config = dict(
    n_layer=14,
    rope_fraction=1.0,
    bias='none',
    tie_embeddings=False,
    init='uniform',
    init_std_qkv=0.0442,
    lr=0.00982,
    warmup_steps=81,
    schedule='wsd',
    decay_fraction=0.944,
    batch_tokens=65536,
    doc_mask=False,
    steps=1905,
    dataset='wikipedia_en',
)
Each number is 50 + 12 x the weight over its row's rms, rounded and kept within 0 to 99. Layers, rows and columns count from 0. The size before them is the row's rms in percent of the matrix's.

# q: layer 3 attention query, 128x128, rms 0.155, rows 67-93, columns 0-127
# k: layer 3 attention key, 128x128, rms 0.156, rows 67-93, columns 0-127
q67 100:43 34 43 66 50 31 49 24 38 61 66 67 44 51 64 53 62 30 49 59 57 32 65 69 54 49 38 64 25 50 55 51 55 53 52 54 59 37 60 60 41 80 59 48 62 38 08 53 33 46 33 50 59 41 52 51 22 54 44 35 41 50 65 55 29 24 61 71 52 62 42 41 56 49 57 64 57 49 56 59 49 46 60 58 57 31 30 63 66 55 30 37 43 42 51 42 37 44 47 63 50 46 40 67 38 46 52 51 44 58 43 42 50 57 50 48 69 45 54 58 28 41 34 55 37 56 53 49
k67 090:52 40 45 41 50 55 19 61 54 58 47 47 36 50 44 68 37 70 58 24 55 65 56 59 46 53 47 52 59 33 42 10 75 46 89 44 62 50 53 47 49 44 34 63 64 39 81 44 42 52 65 57 55 43 55 45 62 37 67 50 33 43 49 63 71 46 56 60 31 54 36 53 48 46 52 71 30 53 51 49 49 58 62 38 57 53 38 54 44 49 42 52 57 52 73 53 38 54 79 58 44 39 60 50 66 50 52 69 36 55 35 28 48 38 55 57 57 53 41 47 40 66 52 56 40 42 40 53
q68 106:55 66 32 32 52 64 73 48 27 44 41 51 47 50 41 44 52 76 40 53 46 38 42 31 60 51 51 34 59 40 51 51 37 25 52 53 23 50 33 56 65 54 20 40 35 49 50 71 71 56 32 62 41 48 46 55 50 58 58 66 44 45 41 30 64 42 44 48 41 49 45 65 56 68 58 56 68 40 39 51 80 72 40 58 52 71 43 49 65 48 41 50 49 41 36 48 48 77 51 38 66 45 51 55 52 33 52 41 66 42 40 47 44 50 41 79 39 56 64 59 51 52 43 41 39 41 40 35
k68 098:46 50 47 52 63 64 49 42 47 44 52 48 63 47 51 39 57 63 07 61 35 42 42 59 51 50 39 51 54 49 35 73 44 62 59 80 49 63 71 70 42 53 78 59 58 37 49 37 59 45 63 68 57 40 43 35 37 44 72 52 60 40 64 44 40 47 54 56 91 64 47 61 57 52 35 55 50 56 47 32 67 37 60 46 52 51 66 70 56 52 61 43 43 41 42 37 60 59 52 43 34 54 58 53 59 35 26 52 43 53 48 55 65 51 44 28 68 60 70 52 39 41 42 56 62 49 54 57
q69 089:33 37 54 67 40 42 55 39 66 44 75 54 40 67 56 53 48 28 74 27 49 64 31 52 44 74 46 45 58 32 52 44 63 36 54 65 52 58 46 40 43 57 62 50 56 64 36 61 35 35 50 44 72 27 49 52 43 56 51 54 66 82 60 63 42 57 64 49 55 74 62 47 54 57 51 42 32 41 68 39 57 50 79 35 45 41 41 57 42 50 48 62 40 50 39 47 44 68 65 67 46 52 32 75 42 42 51 51 51 47 55 58 49 62 46 72 59 33 36 66 30 58 41 55 48 55 54 58
k69 108:60 42 43 55 47 54 35 49 49 34 47 27 46 46 20 42 38 66 81 58 42 32 43 49 48 48 49 66 45 35 44 43 40 30 65 41 44 33 34 70 52 58 53 37 49 36 63 50 38 55 44 66 48 71 64 38 64 51 52 55 41 36 56 45 77 63 63 78 44 37 58 67 56 61 58 47 34 47 40 56 59 29 42 35 75 32 48 33 53 74 48 48 64 55 55 53 51 49 47 52 60 55 49 35 29 50 53 67 26 47 21 37 42 37 57 44 56 65 50 53 46 36 51 45 50 46 54 53
q70 094:25 39 41 59 59 59 79 51 63 60 34 40 45 24 45 38 44 59 55 66 49 53 67 39 45 45 50 52 40 50 43 26 42 59 68 48 59 53 44 42 61 53 50 39 41 43 46 41 36 56 43 41 33 53 59 52 53 53 69 66 58 55 40 39 49 59 44 56 15 53 39 58 41 36 37 52 31 78 36 42 50 66 47 45 63 60 39 39 61 68 65 34 59 55 35 34 60 48 37 44 53 41 69 39 71 50 37 36 46 26 51 48 51 53 82 45 52 71 52 43 53 70 66 46 61 44 62 40
k70 102:44 76 69 49 44 45 66 59 59 45 09 60 67 61 63 43 75 65 46 42 64 49 69 51 61 48 43 27 54 62 56 49 39 69 48 52 43 54 70 68 48 38 66 75 34 51 52 47 46 47 60 20 55 44 45 43 39 36 48 33 56 26 60 56 41 34 48 36 53 48 53 53 45 57 45 56 73 69 72 62 43 62 63 58 57 40 46 55 50 45 63 64 50 47 70 51 69 58 54 25 47 35 45 31 53 45 69 40 60 58 56 60 61 50 45 46 49 40 52 38 49 64 47 56 59 41 44 44
q71 104:63 42 66 55 33 54 61 62 52 46 56 45 50 41 59 45 40 51 45 54 40 57 37 39 54 64 60 57 43 53 15 34 38 64 41 67 62 49 35 72 46 47 56 58 68 67 69 35 32 54 62 51 39 59 37 55 63 65 53 59 47 50 54 58 71 60 68 49 26 27 50 59 27 49 29 33 58 33 49 43 17 57 32 49 42 60 43 40 60 64 47 38 46 59 63 44 55 44 56 43 52 74 53 38 39 64 49 69 85 64 46 59 51 52 54 51 41 53 61 50 58 61 62 41 51 32 53 46
k71 108:41 46 66 44 90 48 84 54 40 40 48 60 58 67 54 52 52 63 38 67 48 43 51 65 65 29 45 64 40 60 70 58 47 48 41 39 41 58 32 49 56 44 54 28 50 46 43 53 53 50 48 48 48 63 49 50 59 50 40 58 41 46 53 48 35 53 45 53 44 54 48 18 69 42 44 64 71 54 36 39 64 47 42 48 58 54 41 52 62 36 43 62 45 55 45 14 57 45 67 51 60 59 45 56 25 60 60 37 57 49 29 63 43 83 34 59 58 35 39 51 36 42 55 65 46 32 63 43
q72 091:86 30 63 53 65 50 41 55 64 54 55 62 42 58 56 74 62 66 55 51 75 54 64 62 38 37 37 48 66 52 52 46 53 53 48 48 40 53 37 51 69 37 50 49 55 77 51 57 49 31 51 50 27 57 33 53 58 39 54 61 40 68 16 63 37 54 36 53 34 65 39 57 48 58 73 62 28 62 41 34 44 56 59 57 34 54 49 55 47 53 42 51 41 56 39 60 65 45 39 55 64 43 51 41 44 44 61 60 42 30 30 57 53 67 44 40 50 40 28 48 38 56 67 61 64 62 55 68
k72 090:30 71 64 54 25 54 45 37 35 42 43 45 55 62 67 50 53 60 70 77 53 31 51 33 52 46 46 39 49 47 49 45 42 43 52 47 45 56 33 62 51 44 30 34 31 57 40 40 54 46 56 46 43 69 62 56 49 51 47 49 47 43 60 41 54 66 50 46 50 29 43 56 76 51 42 30 76 48 49 48 46 54 58 65 30 27 42 72 62 47 66 51 33 30 45 39 27 59 42 30 26 65 66 49 69 54 51 40 22 57 56 43 58 72 54 40 32 49 58 40 39 60 56 44 49 44 36 44
q73 105:60 64 32 67 45 75 48 58 46 36 61 58 55 30 68 54 41 54 59 58 23 40 66 40 34 39 32 56 34 53 54 67 49 61 49 44 46 51 52 49 65 39 49 67 67 56 56 59 54 54 52 30 46 33 55 48 40 38 46 50 46 53 48 52 77 52 55 41 42 62 32 72 44 51 46 59 53 67 49 36 74 59 53 40 52 53 58 44 67 39 37 44 32 48 65 53 45 43 38 63 51 33 34 71 57 39 73 38 23 49 37 37 59 54 64 28 57 37 68 67 44 55 65 39 65 62 40 35
k73 102:41 66 66 62 47 53 74 36 74 41 48 42 36 68 62 50 64 40 38 43 53 59 46 69 35 52 49 39 44 82 58 54 46 24 35 88 41 47 66 63 24 62 56 55 46 71 41 38 51 69 38 51 62 37 41 61 60 35 54 36 78 61 59 55 50 64 50 49 52 60 62 52 64 47 42 50 62 34 40 35 35 29 51 53 40 48 50 59 58 36 38 48 47 43 42 39 45 41 67 44 50 46 38 47 69 51 45 60 51 47 58 43 22 52 41 58 59 48 62 58 46 39 72 48 45 44 48 54
q74 101:51 45 49 53 58 31 23 47 45 47 63 57 61 49 54 81 34 37 35 60 52 69 56 58 53 52 49 55 33 71 28 56 61 44 38 64 31 52 60 28 48 57 54 54 58 35 54 34 40 63 42 55 28 16 56 45 35 57 47 29 53 55 57 45 49 62 47 51 71 72 62 62 31 44 34 57 53 36 50 57 48 49 48 67 39 47 53 63 42 45 32 46 42 41 48 71 59 49 41 64 37 53 38 60 52 48 27 45 40 56 64 48 62 55 49 36 48 25 48 55 53 48 34 42 21 33 56 37
k74 106:50 64 37 37 42 50 56 58 61 74 67 57 41 46 40 44 36 44 44 36 44 50 42 56 53 78 33 63 21 40 38 51 86 44 60 39 48 51 51 38 63 79 37 62 51 36 57 58 54 56 35 37 35 51 42 57 57 23 55 36 48 55 37 36 57 64 59 49 40 46 38 49 46 59 51 51 58 17 44 37 43 36 58 51 57 65 62 24 62 26 44 33 34 44 53 53 33 42 45 52 67 46 66 36 68 49 42 55 42 37 34 51 36 56 42 65 42 43 44 41 67 50 57 45 42 56 57 54
q75 099:77 49 72 55 33 65 37 48 54 43 69 62 62 71 50 61 41 50 50 42 50 29 38 53 54 41 42 47 58 66 45 55 45 54 54 63 48 55 34 53 55 64 62 59 61 61 40 45 68 47 85 57 46 26 35 59 55 47 39 54 75 46 46 61 63 24 43 57 33 39 67 63 55 57 39 45 54 37 34 27 54 38 42 62 57 46 75 50 45 48 42 48 41 45 46 31 38 46 56 25 80 48 46 61 56 40 52 62 53 38 48 51 45 50 57 34 53 62 49 53 68 40 54 36 36 70 60 29
k75 094:42 49 52 56 47 32 55 67 58 35 32 41 63 67 56 50 66 43 29 32 63 54 57 72 62 54 42 53 42 62 41 45 50 43 45 71 13 43 50 39 44 38 61 44 31 53 46 55 19 44 40 27 32 61 46 56 50 59 66 50 62 67 44 56 49 61 29 35 42 48 51 58 65 47 61 55 67 81 54 84 63 47 69 66 46 66 53 51 49 48 56 53 50 44 50 58 51 28 59 62 46 43 49 50 68 65 38 32 39 46 45 46 47 55 55 37 62 44 41 53 57 37 58 48 46 26 63 52
q76 106:35 72 33 30 85 60 58 35 59 45 36 40 53 26 61 35 43 59 49 30 70 54 59 35 28 54 49 64 47 29 37 54 57 38 55 61 49 61 62 45 51 47 55 50 46 48 58 36 84 56 56 47 38 50 44 52 56 61 57 53 59 49 44 53 55 59 44 57 46 63 40 42 25 52 68 23 50 49 53 57 51 41 32 43 38 64 41 41 61 36 44 34 59 38 58 47 33 43 55 47 61 31 53 32 56 64 15 59 47 40 45 50 55 38 44 46 51 42 64 66 62 64 61 49 38 30 35 47
k76 097:48 59 51 51 42 44 75 42 49 54 55 59 59 49 35 45 43 64 45 48 62 68 40 53 48 53 33 26 55 43 33 20 44 59 37 58 57 50 41 48 55 64 44 59 54 38 62 76 70 40 35 43 48 61 24 63 37 47 58 36 60 51 59 45 52 64 60 33 66 57 50 61 75 41 42 26 59 55 25 49 56 50 61 52 63 30 39 59 69 63 54 62 50 50 61 47 81 49 68 42 44 44 42 47 53 56 62 49 65 49 54 75 55 73 40 30 51 48 68 52 51 41 47 33 68 67 64 45
q77 093:51 30 56 45 33 61 48 74 32 35 38 50 60 43 44 45 74 37 41 55 36 55 54 63 52 50 31 67 60 58 50 62 69 82 40 54 45 43 46 48 62 48 43 41 52 80 58 67 43 53 42 24 48 58 52 39 38 48 59 53 38 67 48 44 51 42 39 61 27 66 51 52 56 47 46 49 50 60 61 45 63 77 41 66 52 65 48 80 47 45 43 36 56 38 47 50 61 25 47 26 56 31 53 37 54 68 59 42 39 39 59 56 47 61 35 33 56 37 26 52 53 44 52 56 59 37 65 55
k77 094:45 59 58 68 41 56 44 60 53 62 57 57 72 57 67 33 55 58 60 47 59 54 41 61 43 58 62 65 43 57 60 59 44 70 51 42 27 55 59 43 66 33 39 57 52 45 37 65 35 46 66 61 47 58 44 48 51 47 49 65 12 64 38 38 56 80 51 49 57 48 42 56 37 58 47 66 69 35 78 57 46 21 61 46 65 42 52 63 57 48 58 51 32 58 42 43 33 55 63 42 56 38 53 54 55 56 52 27 44 43 73 50 39 38 54 52 50 52 49 80 37 53 38 40 38 30 70 35
q78 104:70 61 54 51 53 62 53 47 64 50 41 35 46 55 67 37 45 68 38 75 56 43 69 44 54 47 24 50 52 47 39 30 62 66 24 37 48 38 66 57 28 62 52 41 67 61 70 51 59 57 46 38 33 63 60 65 70 58 41 71 41 58 43 50 52 63 43 41 36 53 42 49 61 38 76 50 61 57 55 61 24 56 36 45 50 40 51 26 62 34 50 58 75 55 49 67 46 54 37 40 59 62 50 46 52 51 67 61 61 33 46 47 45 61 33 53 52 57 78 45 48 72 59 51 46 46 55 60
k78 102:39 75 52 73 50 51 44 39 47 48 60 71 60 76 36 47 32 62 51 55 57 39 42 59 50 62 44 53 27 65 65 34 43 25 47 35 52 62 50 60 52 64 45 61 32 42 21 68 49 45 53 58 51 59 56 58 40 53 44 50 55 56 57 64 42 45 40 59 68 23 57 35 47 52 47 50 53 81 49 37 43 59 49 39 54 61 48 63 56 33 42 77 56 46 63 28 45 47 55 43 53 45 59 53 39 72 68 50 63 51 63 38 64 56 50 23 48 36 45 50 17 50 51 59 62 61 61 52
q79 102:63 40 55 55 27 42 54 47 50 55 26 39 46 59 62 42 23 57 44 52 46 65 37 32 61 65 37 53 54 80 63 30 59 55 40 32 43 32 54 31 44 58 36 54 52 51 57 56 45 39 57 50 51 46 59 59 12 52 51 59 38 49 33 63 57 39 31 53 61 55 42 52 51 47 43 42 65 65 54 43 43 72 44 66 70 39 37 40 55 62 49 70 58 54 58 46 47 41 28 52 55 48 43 52 47 45 63 61 54 44 36 54 46 33 29 63 40 40 41 55 77 16 38 38 45 57 55 66
k79 091:51 46 37 54 62 62 48 49 66 51 42 74 43 35 57 37 44 64 67 50 49 50 59 39 71 68 87 45 45 53 56 51 72 41 48 29 48 46 65 53 50 60 38 37 56 60 61 45 37 49 61 55 62 37 48 71 67 61 52 74 41 67 41 75 49 42 50 56 30 62 60 28 46 39 35 51 31 47 59 45 34 52 29 36 54 49 58 44 48 35 49 49 45 43 37 54 27 20 46 40 45 41 71 54 38 55 41 42 59 44 28 60 44 66 42 56 31 61 55 69 36 60 46 46 39 44 48 41
q80 094:41 44 46 56 45 59 61 61 48 49 61 68 51 58 77 54 62 60 55 63 55 54 40 49 41 60 47 50 46 59 50 35 46 37 33 39 55 47 51 40 61 49 49 57 45 67 59 58 49 54 40 41 62 49 30 24 38 36 60 78 52 24 33 50 39 54 51 16 46 53 42 81 40 53 51 37 46 59 50 47 63 57 50 46 26 57 48 37 52 50 44 64 55 42 54 69 39 75 57 45 48 50 54 70 79 50 53 49 44 37 63 61 66 32 53 56 63 29 51 87 46 76 49 40 58 56 58 43
k80 096:52 57 83 41 61 48 53 40 50 46 62 50 41 48 53 42 66 55 49 54 39 39 45 12 36 56 39 63 56 62 57 67 43 38 36 54 38 56 40 50 45 46 47 42 26 52 73 52 36 47 34 68 60 57 41 53 57 26 60 27 42 52 44 47 50 37 49 64 59 58 58 54 59 24 28 41 63 45 51 48 35 37 37 47 42 46 44 60 25 41 53 45 54 35 32 59 71 52 75 46 61 50 43 43 69 46 62 22 35 50 29 57 49 49 41 46 44 79 57 44 52 45 44 61 68 51 56 61
q81 103:47 34 46 43 48 40 31 40 65 70 40 47 64 30 55 48 56 59 37 69 31 64 67 51 38 54 29 64 41 38 57 47 58 64 49 41 43 69 46 54 22 28 29 47 57 48 49 50 49 54 45 59 51 31 41 52 16 47 43 49 51 61 45 51 49 51 50 40 48 30 36 47 38 48 50 29 68 59 55 36 55 78 47 55 58 51 61 41 41 49 48 51 42 54 19 32 54 49 58 70 36 56 57 76 49 69 31 31 44 46 49 26 52 68 36 43 49 54 63 59 62 37 63 45 43 46 44 58
k81 104:46 71 46 51 55 40 53 26 51 50 54 57 52 33 45 59 55 43 39 29 40 52 55 54 63 56 63 27 52 39 62 64 45 68 71 39 60 40 64 56 44 61 45 55 60 46 31 39 32 62 51 45 41 58 30 57 46 53 45 53 53 36 44 36 45 54 48 52 65 67 72 39 24 60 33 50 68 62 77 34 39 54 51 28 72 65 53 50 59 45 48 58 55 60 40 59 58 38 44 42 51 22 46 49 29 44 44 14 55 74 47 50 60 68 53 66 41 39 35 54 65 61 53 44 59 43 59 58
q82 092:45 55 44 37 69 54 86 51 47 31 58 50 64 47 54 42 59 46 58 50 54 53 46 49 27 54 58 63 58 63 43 51 47 53 56 69 54 71 38 38 55 47 57 46 67 39 48 51 43 38 44 56 51 75 49 54 61 39 44 59 43 43 32 54 53 28 51 54 53 51 49 40 60 42 36 26 30 83 80 50 34 47 80 13 55 59 45 48 60 37 52 43 43 45 48 49 55 62 42 35 46 50 53 52 50 38 87 69 62 56 38 65 53 46 50 52 57 29 46 48 60 45 49 36 40 41 55 44
k82 090:60 74 21 52 73 40 44 37 69 59 29 69 23 51 32 54 61 27 53 56 42 57 41 49 58 58 48 41 42 40 64 57 42 28 37 57 59 41 34 53 38 44 45 33 56 45 46 51 59 47 62 65 60 43 50 41 53 65 58 42 46 42 34 32 66 71 57 44 37 42 58 63 41 47 50 50 64 44 31 64 75 33 34 57 50 32 52 30 37 48 71 43 54 53 46 53 37 58 62 74 53 50 60 50 61 50 53 59 59 68 31 60 69 62 50 44 63 52 63 45 59 49 54 35 52 55 36 69
q83 097:35 57 39 38 55 65 61 53 61 46 51 58 61 32 41 30 57 49 84 58 39 42 35 53 56 37 34 74 46 68 50 58 33 51 49 40 53 57 60 59 38 54 65 53 41 57 39 51 58 31 47 41 46 60 61 51 54 51 59 45 51 58 48 46 69 42 65 35 32 74 44 52 63 43 34 62 61 57 53 58 42 70 55 74 50 47 47 46 64 53 72 76 76 43 51 60 69 59 49 55 63 57 59 68 65 46 60 19 49 67 54 44 76 36 43 55 63 37 44 33 46 71 55 37 58 49 44 50
k83 099:57 55 31 57 58 60 68 48 60 55 60 76 44 47 60 41 42 55 58 46 51 52 47 58 64 60 47 48 63 43 40 40 48 52 57 70 54 25 59 65 70 28 51 60 46 45 58 53 47 58 54 57 54 31 53 38 73 43 43 35 41 43 49 60 39 35 49 51 66 28 57 43 33 70 61 58 46 55 45 39 66 15 57 56 67 50 58 58 46 46 49 47 56 43 38 41 61 60 79 35 51 33 71 59 38 16 54 60 43 59 57 43 49 33 71 39 57 48 60 39 61 53 41 75 60 29 31 41
q84 110:48 39 40 47 42 62 50 44 47 63 31 41 60 36 67 46 40 57 61 50 47 47 69 61 32 37 41 27 50 51 41 39 38 49 66 39 44 59 62 41 52 28 48 72 50 76 47 41 46 57 49 47 49 62 46 42 41 53 55 52 62 47 73 45 38 82 71 57 52 51 57 40 63 52 45 50 49 67 63 41 56 46 11 34 55 49 59 50 48 61 79 67 52 43 43 41 40 42 35 70 40 54 47 40 58 41 55 34 27 52 58 47 39 42 19 35 31 50 27 61 47 40 59 65 49 57 37 48
k84 100:44 48 50 45 52 33 70 52 84 49 48 53 65 43 40 40 37 58 63 59 53 50 47 53 44 46 44 65 37 42 52 65 49 54 43 47 65 39 65 47 58 51 38 29 32 60 55 57 53 39 37 65 48 61 41 62 42 50 26 51 50 68 48 71 52 51 55 46 54 61 43 53 35 40 29 54 56 45 35 42 57 56 43 42 53 79 47 58 69 35 53 45 37 77 44 39 68 65 62 49 51 16 41 54 45 55 63 64 53 57 55 34 66 37 24 59 61 60 39 76 35 54 69 37 26 51 57 35
q85 108:36 65 10 14 46 65 47 76 46 45 47 33 55 45 37 27 41 69 59 37 58 45 54 57 38 44 53 46 50 55 77 59 58 61 35 61 49 58 51 46 43 50 60 54 70 51 59 53 59 46 39 62 48 61 54 63 62 50 43 63 58 55 37 75 49 68 52 47 69 58 40 50 45 59 57 38 49 42 45 68 54 53 54 39 47 54 45 43 55 44 53 44 67 43 78 74 53 30 50 63 38 53 62 41 62 44 41 62 53 51 58 49 64 45 30 30 51 40 52 63 67 42 33 41 57 60 56 76
k85 108:56 60 46 68 36 63 63 45 36 68 63 62 49 41 53 49 64 38 37 61 38 54 59 40 59 64 45 43 39 64 61 68 60 25 43 53 64 59 49 44 36 41 44 39 56 76 63 77 63 40 56 54 55 55 67 58 45 53 54 26 52 78 59 65 47 53 53 38 50 54 54 66 54 58 44 44 36 43 56 46 47 48 40 64 53 45 32 55 26 45 49 59 42 51 21 51 62 64 43 54 30 75 56 72 53 42 66 42 39 64 47 50 47 27 35 42 42 42 47 44 57 52 44 14 60 56 55 70
q86 110:65 63 49 46 45 22 47 58 56 25 41 29 53 58 66 41 51 44 57 43 35 52 40 44 45 63 56 46 58 43 48 65 33 56 81 42 53 72 69 42 45 42 73 67 30 65 64 40 61 63 46 40 38 57 56 31 24 44 65 61 43 47 62 76 59 45 44 79 41 56 44 41 35 45 22 51 45 48 41 54 55 53 38 50 39 46 49 59 63 52 32 72 46 36 58 33 53 37 56 39 47 30 47 54 54 43 53 74 44 45 49 56 54 39 59 60 36 36 55 36 58 55 52 30 49 44 55 57
k86 097:45 52 38 47 49 37 39 69 56 83 51 28 47 42 36 35 56 64 47 38 72 53 49 50 46 66 48 58 35 38 48 27 55 43 51 60 56 35 46 59 72 36 62 50 52 36 57 47 65 44 48 51 63 36 47 44 58 67 46 55 47 49 56 71 45 57 47 52 64 54 52 63 51 58 28 71 58 26 68 51 32 45 56 74 28 46 84 50 60 49 59 12 27 51 50 39 54 35 53 46 48 57 34 52 35 48 66 50 60 58 41 70 55 56 55 39 41 43 55 61 66 39 58 38 44 52 58 47
q87 100:56 58 36 52 52 64 72 55 79 64 63 29 40 43 48 60 35 45 50 62 61 60 52 44 57 46 56 52 50 38 66 43 58 49 41 45 57 48 50 54 37 52 67 44 62 52 73 68 70 59 50 38 35 51 70 45 43 60 68 48 41 50 46 61 78 49 78 56 34 66 37 47 62 66 50 38 53 54 21 63 36 49 16 56 45 58 28 40 58 53 48 50 59 52 46 69 71 38 48 39 51 46 66 56 61 53 55 47 46 56 47 42 39 37 71 71 35 42 27 38 57 31 41 42 43 52 55 40
k87 098:43 64 61 52 58 52 41 42 46 59 57 47 59 60 55 44 56 59 64 57 65 50 38 41 50 51 45 28 53 70 34 20 59 68 67 43 73 44 52 66 54 47 56 28 50 47 51 49 47 51 32 48 49 47 34 38 52 43 30 51 55 58 56 74 55 59 61 33 75 40 48 49 36 65 25 54 54 64 51 48 56 43 70 58 49 43 52 56 54 49 54 66 51 34 72 35 31 52 36 49 70 60 41 23 46 45 28 37 73 48 37 37 62 65 52 46 55 35 29 47 75 51 44 36 55 24 52 61
q88 116:47 37 46 55 33 50 30 51 73 39 58 66 78 64 55 45 59 59 46 62 43 44 36 53 61 30 47 39 68 32 48 61 53 66 47 38 48 47 48 44 40 56 30 61 61 45 17 51 46 45 57 56 47 43 52 42 50 48 58 28 54 44 76 70 56 48 38 45 49 22 59 50 60 49 62 40 41 17 70 57 55 27 42 64 52 56 43 50 48 20 66 49 31 46 66 45 39 70 54 49 44 55 53 54 48 53 52 40 67 36 51 44 50 55 36 32 38 30 55 48 33 74 51 52 55 52 43 41
k88 118:62 63 47 66 60 40 49 31 41 63 70 46 30 38 43 32 48 36 48 24 33 47 54 56 60 64 38 52 52 60 52 41 49 24 16 46 60 61 55 59 52 52 45 39 38 56 60 38 55 56 37 63 67 47 51 56 44 51 38 43 75 52 67 31 53 21 53 74 46 57 56 56 55 60 70 46 51 53 65 61 39 62 66 39 47 69 67 61 40 61 42 46 75 38 44 36 55 58 37 50 48 48 60 65 51 47 55 57 29 53 60 43 50 52 36 48 59 53 58 64 56 34 35 37 40 71 71 37
q89 104:38 46 65 45 46 51 44 61 56 26 34 35 43 34 49 33 59 40 32 61 32 37 35 63 65 37 60 62 69 48 60 59 38 41 31 75 40 61 49 48 55 73 50 53 50 32 71 46 51 53 57 39 57 27 46 61 40 70 59 45 33 13 65 40 54 56 43 33 53 39 49 58 49 52 47 34 40 37 54 47 34 40 64 33 39 49 52 43 59 51 66 37 27 68 56 53 57 61 43 49 49 67 58 51 44 58 32 41 49 67 32 52 68 62 46 59 55 62 44 55 64 47 55 30 59 31 60 57
k89 103:55 49 39 45 55 58 30 73 28 47 57 48 54 54 34 57 58 42 70 65 59 52 55 33 43 61 55 19 34 47 53 66 44 45 54 61 45 44 41 33 59 56 48 48 56 52 51 36 56 45 56 30 39 38 64 58 52 51 50 54 56 54 42 23 70 36 50 31 56 43 52 34 36 37 64 37 45 49 32 67 31 43 32 57 47 32 62 59 20 43 40 55 76 61 34 46 54 70 50 62 77 50 52 40 30 46 49 52 51 30 56 56 33 49 41 66 46 42 70 55 53 65 43 75 60 53 56 55
q90 101:54 40 27 58 63 25 60 47 57 43 59 46 45 46 56 48 61 61 72 49 49 47 94 62 46 27 47 79 66 35 50 39 49 58 53 62 62 46 28 60 47 48 41 43 68 83 28 76 34 44 61 49 38 40 35 47 54 49 65 35 41 47 54 32 52 59 47 61 39 57 60 48 48 61 61 36 39 51 48 54 49 28 53 45 59 64 41 38 60 54 49 38 35 51 49 51 69 46 54 68 55 35 56 63 47 45 43 49 68 56 49 40 47 65 61 40 31 57 50 64 33 55 35 56 68 43 53 59
k90 103:37 59 53 62 52 37 61 56 70 60 41 28 35 52 58 60 37 61 57 68 54 55 50 42 59 31 58 40 65 52 65 34 56 51 58 57 61 60 30 51 44 42 29 40 44 38 59 43 45 55 51 76 44 44 44 30 50 44 48 56 57 50 59 27 63 27 42 40 40 55 44 73 67 37 41 51 37 64 19 51 47 46 69 44 32 54 39 53 64 66 27 45 42 64 54 22 23 49 61 51 47 59 56 40 22 55 50 44 44 66 59 39 70 60 46 49 59 61 40 49 49 50 55 32 30 49 48 44
q91 108:46 69 55 42 40 46 44 45 55 50 65 64 39 43 63 43 37 58 67 39 47 49 60 38 43 55 56 70 52 49 57 45 48 68 58 62 59 41 51 35 55 50 13 67 53 72 63 68 53 47 61 42 43 51 78 37 41 42 49 62 47 53 48 50 32 48 54 50 48 50 58 37 60 24 46 43 35 42 52 58 56 77 71 58 51 49 42 30 78 54 58 38 52 40 49 50 71 81 41 55 44 53 64 37 44 63 43 55 30 55 48 42 37 49 69 41 46 33 59 77 50 53 53 28 45 48 24 46
k91 108:52 47 28 65 50 39 51 39 61 61 43 45 22 52 58 45 46 68 53 19 73 50 41 59 36 53 52 71 51 48 36 26 47 45 50 38 50 49 28 55 51 35 60 59 52 55 82 52 42 52 20 56 40 49 43 58 35 36 51 34 37 70 56 35 49 62 46 51 58 56 36 48 42 61 32 40 45 61 49 54 61 49 33 35 55 40 53 55 29 71 48 42 58 29 57 34 62 36 66 43 53 32 50 54 43 27 43 55 52 60 77 53 43 55 47 50 57 71 49 31 51 40 60 61 49 57 68 59
q92 110:64 74 53 44 51 45 51 43 32 56 42 61 78 54 62 51 41 42 44 51 25 57 41 27 35 39 54 48 49 62 52 55 52 41 55 59 54 40 71 35 58 25 47 52 64 62 80 45 73 46 34 41 54 46 37 46 38 56 50 31 58 55 54 62 55 63 46 44 59 71 67 30 48 54 61 67 62 48 49 63 64 53 53 42 46 56 58 22 23 52 68 66 50 78 58 42 32 50 51 27 44 44 59 48 46 61 50 63 38 63 45 49 31 50 54 62 74 68 63 47 55 56 57 53 41 61 52 55
k92 099:54 31 53 62 49 45 66 30 71 45 49 33 68 52 41 36 58 52 49 56 56 34 51 65 50 58 58 38 45 20 33 42 25 37 52 24 51 28 46 45 54 46 39 52 65 67 45 52 44 64 57 34 52 30 45 58 52 32 33 47 77 50 28 67 45 45 61 66 66 50 44 59 48 57 54 40 40 49 48 19 27 35 43 58 56 49 38 45 49 49 57 67 40 33 55 64 41 43 46 41 53 60 35 46 51 49 61 66 68 41 64 30 60 61 45 63 64 57 51 66 39 35 52 41 44 55 32 53
q93 106:42 55 54 58 55 46 34 63 27 50 65 40 67 35 37 39 22 57 65 61 40 54 63 50 78 48 73 64 38 53 27 41 24 44 62 39 43 46 50 57 43 40 54 29 56 44 64 51 41 54 29 40 47 60 63 51 51 23 52 42 32 65 51 43 57 44 39 50 57 44 58 64 45 68 68 44 69 49 30 67 44 21 45 59 65 34 53 44 62 65 51 60 40 58 36 50 57 57 50 46 48 43 59 40 49 56 60 54 47 42 41 42 29 42 49 46 46 55 30 55 58 38 61 65 54 28 25 60
k93 097:54 47 58 48 42 50 57 33 64 45 43 53 53 62 44 53 52 33 21 43 55 46 49 50 63 39 56 57 40 64 59 50 54 33 43 66 64 68 47 40 47 41 52 49 46 49 51 63 30 55 59 60 61 30 56 51 34 39 54 49 61 36 53 50 38 52 40 51 52 57 29 54 47 38 44 34 18 64 47 45 55 56 60 41 55 52 45 62 85 52 50 44 37 41 49 45 42 43 54 43 66 53 55 58 06 56 17 44 67 50 57 26 80 53 72 33 41 32 47 56 65 62 63 43 40 46 38 51